Each number is 128 + 24 x the weight over the matrix's rms, rounded and kept within 0 to 255. Layers, rows and columns count from 0. Numbers have three digits each.

# q: layer 6 attention query, 128x128, rms 0.0925, rows 104-127, columns 0-63
# k: layer 6 attention key, 128x128, rms 0.0913, rows 104-127, columns 0-63
# v: layer 6 attention value, 128x128, rms 0.0753, rows 96-118, columns 0-63
# o: layer 6 attention output (transposed), 128x128, rms 0.0726, rows 96-117, columns 0-63
q104:089133130124132113134119123124137139140120110118115119128130138131087093118109121156162164107157161134111148145140122150132151087103135138150126141095102138117141118123131098140130151140099144
k104:135096095092122105126162131110140146158137143150127157168126131138133103117129093128144135105161156136142112130127143165169101103118091133119124101155148139104123127146141109115107108121130121
q105:145130062095159128127108131115135115142122116122087122171133118128131132163111167136164135112145103183151096194080113135153132094111123173141128137112086157140114097121143133141126133130102142
k105:145124098106137122133166120108086138109141101108075143187148135110171132142126105127178125110154091148108119139123117167174081118125105158148113167136142147135099086084139132154120109110074130
q106:169163160159155172139120092137115148160112135157153104101147110098105120117141138089122101125121121106121087092179108102127115153159160100102141104136141119141118140106146150115126144114147146
k106:096179117129132166116099127141106103143100108173143116108122117130146171121133157131096128188123133144094109121133126095096148106148145077140165155130119163128153164108164178116133116176182148
q107:143129136103164119127118126143109086125119104171138123114137115134157114136115129134119135121099134120112095133131128114137137127138111136141106118141149135132141124099150105116100134126144106
k107:141141114076143154099109128134114110105121127144119105150160117127141150133139091152110106146108127127132122146118150135124146100140123139099112164137117125122131118088150130122151136136139096
q108:153141134117099157127143118120120139079116110094108138159144116127141160179116120136111142128128120106133119130114131142109150113152123143129109125118136123122138115132136154145123110120122119
k108:122120118131112150150117117109131147151160147141097115161133120119116116160134126124136128142127121130165141141120095134106153123134151160101120116111140150153154138162103107123099142121156144
q109:085130130142117171123130112141145087106116128145138108115110104111114125118133136123154159137105129107122099137146148131158113107117114141120106105124181127137114122133149134173168139122128130
k109:099135103155136142106103138131112086146187131120143131126106111156120126179102147109157123113133125121120132138117091173129164139116142162106107095145171133186148146148120099119104124105149145
q110:138130111149110119111128110132131158114134132109129123178137107119119138157133151121122138150134138137143111125141114126100151131123160129141106112108107117127123090133127161140128105121124117
k110:119111109123108111134121121096117138143157137127116121182157136123144136180112131129136145154154130129137138111129081131090145152137118096107104075127149143153104138115117108130095110147142142
q111:106132114124117153137125083115143107130112129139116121127092099111133154154133157112102168110126096114126095139108124152139129114135134131102133136140138150114144147140136153161163171115119113
k111:094156127171132154092152126110132103135167139086115108131108137110119127134135137086168130080117085116117103146128093171147132144138172148154111118124148136152142166144153140128151123118085166
q112:110158151108122140148140094140125119107124101128108111122141106132114096124112147136171135114177162131140105141128121141119133107110138144108116146090133139102145133094144120144125155134119123
k112:125118092099139134171125144106131118151137149140118142129137133171143101136120108129109111141140160155133127120108117161145124108113095136089112129123146163108133137131147123128077132125135119
q113:090097138172097130145128156146167134108125144110135140103133155133102132102132092109119132143133153090119134128141127124133143122104134116128115136146129129138141145153110120103147125105137127
k113:131086130181108111144123138100146128183135124131185142110108121136106109133127129127110159121123164119151131102145111122096151140111141129118129097131111115131157136186094121110109147124168115
q114:125110127144125129118121157097140146115121138126133157164130136170158153142115130158104151149107091147137116136123146129139126130117148149150151110125148130135138147166116169127111077115130103
k114:130154185154122126110131130126113153140174143106096126136138134133100104122124139118148128080119090102143149119144104136123140106126140152170153149123114088158145105140088129125131128139107186
q115:086117125130109134123105146155092142117126164126129143158106115107106099110094138141132158114140157134168137146162131104140133155082134141064148107116080130110104129136084123133130113183161098
k115:125094126113134122119084135102138126134165156074140115151137086138119118137111191117103141135153133125108145124131103144148141167120114141102129075117146123142102110125120136122094128196148081
q116:105068125182141116168124140144167127149145141161135120113129105113150111103115144111090116132125149120150102147161150081156142126124132114165128141138147122085166125089109136107154181105157129
k116:132088108176132130138137137119149084183137144155139139110136106166128099120079114128084119136097127095140128130118145112118154104132102092146128160150090111107147122100138173126171135093138112
q117:110098122089111138104126172107140127126156133124115146147128111109127168106152154155150137102100114112106162112129142128149106156144098159155129110170126125144085126155150161137124107138115132
k117:145135146140132114081118133146142129067118101065115092113115108110120145145151173134142126095145115116098145126082128178126108148128147167127077097105127146170123104178141142111119120103085143
q118:201125131083131154119121154140115118116127135122110147135149128132149133173122128113131088164081140110151107126115082118117137147129127163086142151138092122135101105111127141109094099148147129
k118:149140098089118138171135115134113155128116115134111115113125114151156146164116128145082121192118131136164143147142095110064144111128132159093154169095108191112136087116116176134123124170170079
q119:114133139126120143146126122124129154104118102120106142122137146165131132154104140141144143132163134167127103164141116155128135098109147151113133149104146120082140103114124109137106127129134123
k119:116116120115119138154150128110146174163155159143123143150156148158114098129133099123142127103128129149173131106157099140144131095123132132106151145121131136113132111126105095128104129137129103
q120:140163075104134097086163137154115146140130114120122105132153138101073111128122156108136111107165157185135149117122121122138137111124105091167088084100106126111141144127157131159132142134075151
k120:141124114093135100106123099150112123094129136142141122148158141114169137095126110140142127146183132154094110125111180149171098155136119084137087095136152132090099125132150124164144108095099121
q121:131102192133127111113153115099145123120121092134142087098118142144138121094111108170120164139130110125068118096143160165132140091124120095132165152136158115155145112145166098136151117151111114
k121:114121139148108124138141155140138133167160103148133109117094156101072122070164097148175153106116129115133136141147110132163141080124144096117135146138150118145152150147113086116130148109115150
q122:093162123107139169139109100088135120148110134142118112116119124152137115121133138118146115115140111121139125144127173131170131120137130138139138132126146131129142133096137112143126128144163129
k122:106160120134144118147134118107092112135137153122087160117132121186128103109068131089128147112101112121124133151103133143148122101119127160164154193130136138105165145125146149131125133105114145
q123:109097153108117144145125155094138188122136145110122185141148132163121132147129102162143127121124154084125200118097113138112121136148133122128138144126072128089139150161113126095117100116102119
k123:140071180160116106112154131113177164139100108118124127087131119150144099124146101131091143087138148134128127159147122131131123126119148154119115125116145109102129094191133128122122133149117151
q124:145099085121159116129116122105138100119131149130102136127154146146156093134149107148141095128127137133120148141091107130146105143148118138177075126138117152105138138130137108112124142098105139
k124:144128135096131134110168126148117126091090119158121133130144130117170124143144086154113108118111131114123110149107169131150105106124113122126123132160111117109140108107162115162138098095110115
q125:128157129148114134104159145152117110134114131149165107098116156142115142098121131086131119163077133147119104071183131092111129134110111101128125104122159102164104127124110124124129122116148153
k125:112149116141115132116067141137089128122151140143167123123112132153132164091129150133121131161107145156132134085142141101099145149115125125123143117120113120143108151132092110092141144130164104
q126:123134143135104131174105128102139133117128119106133124108127132135124109120120117126131124129143160103139146141125114136151125125111149128111154169118126126142121137133120092106134143141142139
k126:121085111132127114177143152104146151160129136135134138106094125157118094135105132129101136146134159118163130138145123124129121106101118146111143151131139142118150141165126156119098131148147102
q127:128114059130091150187078116119110117145135142082099131150077141119170147182164149087109101136139100108146151170112119128118128124147140147126112143135107171085107148136141109125183194073122141
k127:126143127176104155137162130114142127109135156087121143167114140155098101133118149102115127074119096121154083150115131126118092197119146188150093095144118131142151163124144123147125117051090128
v96:108087101163075120163117135176133121129135133147130146109098119126112135118134116129123121170161119137103190159088109094164142134141140152167126160119173151102144108128074156128133133082136091
o96:130172166116114116165146102099155126113119116116102136105111145135158102172126140089150173082132081128138084142096142082136153117162157133072184163133096126135102126112173090139149144139118132
v97:106131116153127151163108165134110140117074154151121151166079116109105131156138144085131125148122129127157077094120117097139133082119128089086160140145113124172122150112145108143097096067095148
o97:166111121134140107122141103141112133093179153132144163094168146144134136134106162146080139129120130121047129135154119134103148127110123117150133072105155123122160105119110107114122157150157102
v98:135136148168155138117123170117119119101087142115109136096125140135126135143158166124121088110107145120120140143150140120147111131094119140113168086146091121119121116108155108131103114114118139
o98:159107135103119128120146123146178123137116141146123150138139093121141090102145138108123133141140133118125124095157121161103152135094098105109077179102153093159168108180111136127151139135158137
v99:154138134126139126101103132098133091080111141108121162108128151153135139144147135114104112133137140087117118112170127124128136158134157123130148121145142134151129123101107172112099085101132143
o99:146108145101101111105152133156142121151143156130147134131136123089129116092142129141143103106135149152121127121113122134098126150108106114119089120098147094125171141163126084128193140133144124
v100:105094121148109131097108119165110156112101104159188142139098071144129149130159115113104115111142123187103154154095123171174095132137151131085120160144160143135176110143111138104096105112171121
o100:171142114112122115141129081074141117145127149148071147139164136118150145169135150113135143133116148126115066155137147118110145104141142133139161089098102115147144159133159119152145138141064144
v101:136096115141099134138087140142169108115107166144104126151139120109090128140125122147129103125112130108101189192082091154166140100122119125136127123149154153139103059101140104134118160114086127
o101:157145155108086134131149128144123123100120110125148155066130113162101129137124166102161118138159107122149106094120122125110141124145094110121173154143107087122160141142167176139143149157124168
v102:147079136163180122109123121101142117111152131108120118144143113112121124129110135125128185124069136103089156144137116113134131157163135143159118087116126126102109081141143152135127128131093122
o102:108125164091102186114094100168143102156087120115158128113125070181120119107131141101142086112150138119186124099136154164121135116115100100122126176150150118146146167128155165156148115149134154
v103:130093161139127136138114144142143109118136125130095104107153134077135152115105128113128145155098128121076175158119094101141100142161086102161130115117105134099125094142131132140119127136111105
o103:139124147099106147125131092178128137113109121128129124125128098193119099162160112112185141151122108115137100118115149141136130117119092144129128137137126107160125139110178150133138112130097172
v104:111106114151129175129117129120121107113123144150100166168106103140135150103133134109133155117128127171139116096104120152141153124115125114078100132129137166160136164136105145097103123110140116
o104:151134123143130081135136122138112144104140189124144124123149129165120114127110146157083122138100103137083117169137141114121125136130131133180178092111113119100126106100135139144133125133139132
v105:160132129150175137094132111109108095113118127116087095140160138150113126145129133154130132148116143113093130136125117124124126148139133133124157106149093112108125112113162120123104118131132158
o105:105115157136119164132096126127152126167113134113130156100127093140138110130124132114125094144123155110176148086145147170107141131075101113096091175105168108165138164155126137157160124178145121
v106:112137137150137104131114119128154151117140116104134127092143114144063117153172123130123093151123135121108141151140136140122156118129186090121153124159155130106150093131117140147088088128145146
o106:194160130100131118114133132122146104146121142145110148106134152106143137103130177110141151125109171130156055118111091127140117116109135143063102125085119120129151121147126085127163140145121138
v107:120132108142143108087135101100129170113111121094139142122112127169140129125140121100132088116121138163134107129140132121111125167143160121087146124160121119095134102131145109153140102159145139
o107:131118126138129160126121105116138128154119123174096137137133143115141138135126144146131133113109143088148136121145132170115131108086124129124073093097131120142138149139125132114136145121104099
v108:151154108119123126118127161135095140121101155125138110109157122152105110175161087134117114116116128085166159127154132125159143150106138138158135116108103103089133063104167114138151177147121146
o108:112109154164117153151163159140144133166106081120152170121104135098138108071119112113164119132170127125158142117130115137133156146137131090093082161148137086137145133128112140133101128156150088
v109:148160109103107089127113097133128164165162124153123123151161168120104123123124089116125126144129118145154153126140122079094104128158155143183132120155114128107145109115136147135149130129122092
o109:084146154149131169141136124122123106114111072091129116108082142091132137164136129139171157098116137087131116121130127110170142125140123143067115130151138146131100150102142132144120144137107119
v110:150165147090139136087136148119103108146151091130184107137163125102154149114087111106138144092090135128153132147146116122114117171114102131147130152124148132153114136118113132097160160144125133
o110:108091105134123124127158140166077151131114140097115113148129105107089137133150099161154089140142146160107153138119111147127105157151097119165099069134090145122156145105136167143108098115112140
v111:115140092108146125125149094126135079119107141135145061159109125145163100142099133196146198136108120125139125123091161167117136146129109136160087136108129093111130112109198110143142144152119109
o111:096096154193142141149096138075119121161107106134143162135103112145108115115082104120106098141148141106211173095162146116126143115143169140117167155137132138128077132131107143123124110163141131
v112:142134130158117131145139123128132147077136160105179136101112154143126133155149080132127094115158129106162086137161133108150156156113175129124132127135153122112123094132102142137183127146141179
o112:125154106117120150108146154135150138172129070142116127147124151074148130103134140111151152089152090159133141123079082138119104117121160132098084135144090118093139119155104097105081143114090085
v113:137092122123115160138117156155114163127105156187145169139087084089089123114108123064139164099093120125163131143122063078166083176119091162120126109102141136146081105162130093104130167108104120
o113:131125124131123157142131089125073140111123083124136119146167123168150142182133115110129139116186089120071150144144173148130148097155142091199132142169128122126153152082167172118079128123136098
v114:148116136109143113128124121114105147136168109126058143153160176129135122138158108095126102132137115142110113105129126062102157150169137125143157109145105112091124167098119122172132078159102161
o114:098136165152124170121119093156145124126103143108154123089096123134133137127147114158149138145054127082096114123137130161134109131079122147121084113125160132137115137142131118140166124122111106
v115:148139135120131142124136108128120119137114131149088162146132123134154120102143150102128110149139120182113166120113145126134112116178118104118135107124094122100120144124094133132123084118138110
o115:115115166144145129142106087125122125118119152135119128113097120154159125165146118146122139132074159065102108112148162108119156126097092141131153116113167120167108155134182104151185134115114136
v116:120133112144164116175131117119120142136126117113127080142107109143091114167132155168161190134105128133146101080123136110115182125119120141104123111127125151120132149135147141161137131115106163
o116:082140140126168157121108137118123120128117128143143158130149127105148113068096151135095121124137155119130128127164115136132110133142158133097143177126124161113116116109068116113085127166154101
v117:117103135111161126110115086116144119144163103106108115154102150154136129111120097134139148094128126159144105138135162160112159113121124156094090118151151139141158162155093147149120111131113146
o117:102146101134157114115103130115150139126104132145150093133133119117102134126131164178101132122105100152121110132142112144133094123119139144135156136133100194085119124120125174144096116126129143
v118:145125139122102102115119093119123142150153113129075167127103174131160126114134132090111102139176124161121161139127125100106116130152144127139156129131108129108104154139071154161133086118163133